config.yaml
num_hidden_layers: 9
hidden_size: 96
num_attention_heads: 3
num_key_value_heads: 3
head_dim: 32
intermediate_size: 384
vocab_size: 1043
hidden_act: "gelu"
norm: "layernorm"
norm_place: "pre"
norm_eps: 1e-05
positions: "learned"
qk_norm: false
attn_scale: 0.177
bias: "all"
tie_word_embeddings: true
parallel_block: false
extras: ["capped logits"]
init: "normal"
init_std_qkv: 0.0529
init_std_o: 0.0657
init_std_up: 0.0758
init_std_down: 0.0758
optimizer: "soap_variant"
learning_rate: 0.00499
weight_decay: 0.0
lr_head: 0.0148
max_grad_norm: 2.0
warmup_steps: 200
schedule: "wsd"
decay_fraction: 1.0
decay_shape: "pow"
final_lr_fraction: 0.1
batch_tokens: [16384, 32768, 49152]
max_seq_len: 1024
doc_mask: true
train_tokens: 146900000
max_steps: 4634
dataset: "wikipedia_en"
Each number is 500 + 40 x the weight over its row's rms, rounded and kept within 0 to 999. Layers, rows and columns count from 0. Numbers have three digits each. The size before them is the row's rms in percent of the matrix's.

# layer 6 MLP up, 384x96, rms 0.0754, rows 327-383, columns 48-95
104:503531483444543453479504531493505559458490453414558579534472498488475485556460514515473476444459473526453510537501518504513507542526578559437419
100:499501475468464521542505440473513473504512534427553450466572531519498479489442424481534494472505509477561513507616456484557539495545512512532578
103:501464479493496540479485565553524575472468459513549472529464509523457483463493539469464436538473480544560498487538495450517585477586460490549521
106:547573510515506497505438524421531495548521462414504477473575544443435481477430489553447517477468496528530594502480444483483457497535476460483557
090:516565468523498506492440442558465442514505424527549547549484561534487565511464524436476445466482549537529476429490563505543509490462492493480506
099:517456543487522481483468591465463473456516504545481538509497451548463471449503495567558464442478485501534546507544533563460550534448550543487465
108:444524462478545487537491525580479495571558423464503446451470487453529499537465543487459496469558515485430520607460501504509512537528425469456486
098:476453438537507541419466454452539443528559583491480544506483499487540455495493545476497444507517485448486528535490506508464543456468498529439514
089:463564511527499543478442471502555543508492453482469511452456573485511494485433491504403451554488535535541471462461505484556488524575522507570454
103:437503507527510498398493501427556465550470447507506523504545473432509460464451535446480435517406458585529501460540498477473510553531564480504501
099:458505515567605497494475405537564556563490456512501524480576557455446446448474505476463495514510421525461417537495462521452473463526487500510523
102:583512465518499470492522444402529543551425456419529498459487537498512492516506564449493492494495517496497513553567497549493568446500534551524536
097:529486463480520517532450576543497484458498520387487474485521500481601464497460454545524526492536494463580501495514521507438532484425515539521536
091:486523508491445533544442577462454482535454446522511449523492558535456466457525529523538420523525526540558515478509450490493517521506516532514518
082:475469529490475526478483531508363493487479401436478483535499445530546542486430457476576525431449434473514467471522512559515493559510560521463553
109:485508485484527464540449466537504424544538476529459546391490478529445483483482469547435496506570517449462448516535609500521493508509539458424518
099:526536488457468485508455525495472558497567472511470515473517480492508458463486467584506494462507527481531533497377541513526519469616526527533514
103:543491462499553470480533513474534491628499485458513544593431522459492497510477497491492511555539483472504494593468535576462550424475499416461528
105:527486504473474538524449508526460486531497462578598483511495566550574572467469526463520540457487458460533544444522511458480491519462558452618527
097:448517512508544478583506494491468436475469479463501435590494534469474469479441429525523449530505490528469555450570509440498475496440523472533579
099:470516584478462555484506522515491517542503496440435422528476542476471443517454546535462537446449465538474526527479581505404510504497534520476524
101:476495464463451555512442498455413578408508490559497536537482511541537477523543482480525474494499489539553477514531514441507476491492516478468529
096:528547517509472509496527491611515534512580497459495545502459516459514489551448534465473516584438522556486542510467510504435456494510523471527540
100:413492535559523513462436559515571586532486481496515468503454538491571500519537537489490440499516507475510478537490548531466445489464478600493463
089:521473558612477475535457457490522534532471467502501533513440564517562514489432518534523525476417484499552416488506418528468453556511486470493568
101:507549450518489590529603470556479531469530481456504513529506487484515513537521461529504445549474493546549462479513474499538556432549493482442555
099:515548441469510524401574502434539556447464492427436441486506494535571503502500593496465459439580460508459527466524476507523548492556504518465464
102:439583539447553545399481522520488530520531489425482473494470518525428440542502471532452488583519466467457477461495520520480470430444515508508503
108:528527525511449529448535475455523517528494450543527494500565520606529490440525491589516494517521496509527552561473482456527504435509481484441509
095:559551509498467437595481507475526524501500559465430473494466440448500450438416473533494447503518516461532487510559509474475551458531550482472522
105:535509461447493501492393494495496538511487497460480531444464547456477457474494475441502465524409498491524493515530546514474462519505501461460503
099:546550440507509474521546456534534527488461490526545494508439577532492549472490528540469459454451517494527525530457535494414551491504499471491465
106:586561449453480467484524455515520473524537495521557536517569521470549517451507507460504543486535446489491556568549457492468516507571511485492413
098:457479529525516477491539467507442436452488473506505571502444484501459462562488465524478511512500528464577465474562530504528534441445527426496569
093:474471522520528522481518496482482477479535457464452482482403483464537520527425473488445571482421453547466504433541553575511543517521488538471451
104:451504505486546556477529491518545563491490415470390428577524420456539485527554445527454482500477471487497476537523509496450531527549536400486566
102:513514503424519452505477446527488483542479506506512515523399450518480495444495460548471429511455558427555530456515534478451493594542541511460520
097:538515479573475526545506487499481553496509493438545490515548491546519544491448480438447561522475486478505513513490477518418526424531511484490454
113:573429496539504476505457470504503519511523519542518514568466490563485515496505502463492447510439461548432545528515485456459455496527549575534442
109:472550502569462411492448557528542470511503489476441550502546508512450451486477521519547532515522427493513509495464501461612490435537514528574483
102:521496472509525528481497521505500478487539448439521518588513458484528519445509512409436539434543403486533503546551508553477491473552525461498550
100:518576470529504445512555516608501462492524507436482445503556494528473516453484547517480521480568465453440523462482504440464494574560514458470545
114:560559547512484465547525520454489480509464437510515472497475503476525546494522455504484532533516509556431506490535515475431627524508543440495511
098:496492489446437504573500450564540581523478474459534526509445547522510502491471500514547559524477549484546454535493527498406470531524464510410523
101:513441513530513453503462524481530528490516498463463555500500438507532449495548513514472474515501563471484570450496494387502502570542552471516556
090:499456482496515524460501537531515486520546440488432493524436566532513502523503553569493569504525482494493546505381488537489501566531536453503429
085:490507479510505506498513547541476558492492480504479536416470488490572494539456440513564507538522465465412547517478485537460494524402582458421526
105:531450543477453537474378466541424530542508529475580478573552455541486501461498516543450487530501582441569463533491493546520530550546518480463454
102:495432464551508581464481543500533487450558492531451513543554540465508432502483455494445495494462432486484471571445532542496522582510505518490528
099:514449480529519476525551467579539511502506515525531527373512504485488433477466478431501513475519558576481450549497512471493560438473551565538491
092:465417481524507530491506496544530459538521454551502566430499519554547459474372483483495441471472488560500390486475598423475474514538501499459470
098:509555473499518575468496520484461470453541502547471502540442476590460498478524449496456479435455453504500468541529498463499519454569554507495516
097:528549429474564519560468533483458538482528548507457518470506561599491530422443544514466535512420450548491444527497466502539489432527531487484495
104:480524445487493467456566510576523479554432471463560538516480516516487525547509520492494498452456500493593512567537399510461501540426572474522573
094:498471426466546473566606427464488489433477476485526573473455533482473498489471451436464460502498503506549439582444440489516523491496504478455519
098:532474485521526528480488402527576488519488506512557558563483505500510511558575520490476451446542470515467517502554552493409529484471562576515456
115:399495569583545593461488512563454421537510541509415475527467370427522470515554443505449475508541550460514484538482521505503561473450474564482524
# layer 6 MLP down (transposed), 384x96, rms 0.0759, rows 327-383, columns 48-95
092:491427506466500538573566511461452486460491434503421468441480487461452504472394552514443535518530480509523459520536543492462589549499476512484456
091:530555534527463491515519502432485508521522455454590454536502546554526517540455473523496448538442497453461479558591491460517431529543557503531416
115:576499465509455530497481422527434518505423468496508431487581509522525521444523573463498454484513553534516537503544570489446469478444530483424452
102:541497530452549502486548599507493496505489487506471532550446541509504448582487476519518431517516450447434495501560545476492531502534539479520554
080:420493465611514468480512435474535509417531541452491451466514557513386468497530511487436488528513482500507494535522464571567516498471575487571539
107:527495515473413501482473475527544549517467508468498502457536567499433525499573497452561452524447544489518503483453519468535553497485474427514460
096:486503477516476534464490488482525442499450578455417480528520477516421533428452522453492450538548505495559465495461512528488437573494486492438553
110:498543442489460570592557521504605519502465561486465473528524498511535558465497514507496470435520532554455497461458499480499529517544474586508513
101:500460549508459553515472533532480463482455557517537520409450460486459563424598457510510528465512536499463496536480501526472559500477529541530464
113:556461504474527520569498513394479454458552472498527522465523472445490529464513445527468477498561514474411523477507502510495490424492395533518561
106:454450611508573479531526534496533537528523530519493439495576515463509490496466550517497570430525449508467545520497412479519416486494469543544525
090:474491437484526559507497450483566501503468425477445435460450534486530575537548507532479453528535528534475524430449510500423416550493494491499555
102:495484519530513485514476457478446467543438415558490543473476514539488525497506526507514531482515528503479469388475527432541511577519495458514578
078:520517483465594491491478386468506483489497517530481513477497498523492496493520452448536513491463421438480527547433569467480480455462537566471518
077:525560469552533500535534480485473532468525403413497493516480437402533465476565468466441521513538555565487476535513469462461563480478470492532516
093:493538501539497436471460573465494505543499553503509512554456505476508525525438542457522471445502470563450544484510525438467502446529484489503515
105:547425514530516483500516461409516479498449535509475448447487550465510520436452521516511479424498596558509480585513447553506502480404441533468484
085:432573513471485501611433507489476531441473403493529489402595481515552503513529468490486509533497532467532460530492508467528483460508535478485476
103:495459508510468516496475582441485460573477526560433531560472492432448494460449450498530431509509568555509362523549485506455521513450458470464545
097:505455459551519553451521477489536540505549458479490543452469502503466543436527531530457471501458527448473504525411598512551505481512486493505517
099:410535413535495440459472553488494502534505501548464595534497446509527505566535448438456468416517476486483466522509494466587509486467559545544516
103:444492513475485502521450529531500528614552432488523511474509546486565461525495467519482480497461473472481537511431458446427454492507473502508523
101:508502480435561535551515471555453504502478503568517505513462600552498469462538466497588480535487461553471526551497439454486468510419447501470452
100:529550499534496470544549462461478469502496501454478523483564480476490489494595504518475428564551548487488548550500498485513542454502549442494484
100:494525426531561420440592528528510434454502562481545444515516413455478525554518516469520493581463495530470462539540524510505507483512463513547586
107:472522463458538432511587516484466495462423526496511485505484518478473490462469509517487456454500495461518480493472507509428477512487534503464484
103:465501490493440437523443507499493483513512494509471555538506513447490526502555525556562509483416497519453542524418480475468502439450444519454463
115:540478502407499441537525480461492468528467563534501431478497493464555507524445482518508476466534465462468507497498425547486439453595495520508540
104:614503501516480461532590511517425507528546462506443607505388461485554528474510491496529497513524453488494493515506450463497500488492523460578459
104:463466444445474503472478496472506433493557497532528498520535498536510535475567483530472542503527508508564471455462517622530436524458548497574413
103:496499529483471524466535518448522505529478434501550543562501479472511545605475411536480460462526517546414553483498431466481453504456426512482495
102:488484447505500490419461532419521460508560494531517458512464502467529453499511485549550543473522458528569478467487527509543422555458449586586482
096:497455461514500499513491507470450453469451516419508508477493480515510517532498523466433448542549538498527497483457590486446546578563521484456514
108:496424517554519459412506564477519524508502582490485504497573473515454489562501513520523521501492560556529488466478483511391498553442512481466468
095:499500434531537557460514533454474470527516529465506547520473487547523527493537495499454478512619550532575524528506502500451477628513527504478514
106:449461460532528639516464515521486485512511506550502549464503560497505518523542548474518465486451474495499527529459586501497492493475466581497523
103:483451466497517489534491482493533462540516534494518478476497460418496471473552543478495592456532578489514473452587458516469548473497542501473536
093:443445510507504504510445456520462458483451524447426481543451475404489501538510472530444448518422490518469508517492419459591538427539465557485511
108:530510441500576508453504546431501510530535532527471481577548450498563509466527456459571479456517485469547561398508478494452524535462518497492495
088:511587581480507620540524404504521568477458425469498434547474495525482578520451452498517545554499546477501522442485519514435490484508520513523520
105:498495532484520393436534477477519496448461514519458466425488558593457489550517509536585573542528455498552511459511532505526448503475450539494502
091:506535562525470504466436478390488537482567460483544527522467501473499527531512516421499468447443484479560452534544488489487537491455525514599490
111:549449520461465385516567518505498459424470498505477455496537473508537559484554531568540520527513493450523538548567503483501526529509532535426476
087:523539553510491540491505547497568541493484567490410527502487479495519479507551519465515479422515470502573589477524474458538480448483521466530567
100:523444566497480469492521513420467554497545486568489532446606524608509558459534483415478491523607543471493438524499501419537533507531422570479452
083:488512557582479558523496572404494436487467526462525525509549401533497505487509460431485457504476565526439462498487535445568555487433484520491582
082:453465495446525458452432504498448472534495492509516495589477432454493452468495542415485487509492544616529437457474515454548482490514429499521503
101:460479544541477492541516496482471532469464526553556495435439509555460476506553501499465487612442520493467559514408581559520515469459485499505531
104:504511556526437507511513530554494561547448509518525529440495494478510530533516505446514591427475528448477517445537479493450495497547546404558509
111:492424498468504533522500494543441502561557532473514523485494462460494549440537527538536481444503435479550509505479462534501535567524532556479527
093:520551502472474594536490494500502531497591516522516489464480511483412457558498549476480487462445498506531559519473495483503565529526534491503535
110:501504564595448486502453494471475498608511487460477487547521512420445472474531484531475448545445502502471515531555556555472458449472524486510440
106:551556449509515418440509451499508523565546491493452580493472435470544464567525533514476464511505518472479486500457583541426503540557523458534477
115:525525522470522447415445494431560556412449509496512509509477465509565517489491436482513540477486478490521521540495472552475452406486470538492551
088:503537559511508523427436510515558537589487490486483512528473446482549529515550528504556588575552511465491519534497564502518508419538438481487461
103:495574495527502480509502475391529483479485484489504493535466549534503512467525580433515495470471445531490493487558490449430435502510469478454504
108:472537545517479519571469567447525535485471493533506504572518473532475562474469517490526455484448423466482548543467496533541486501514543560565489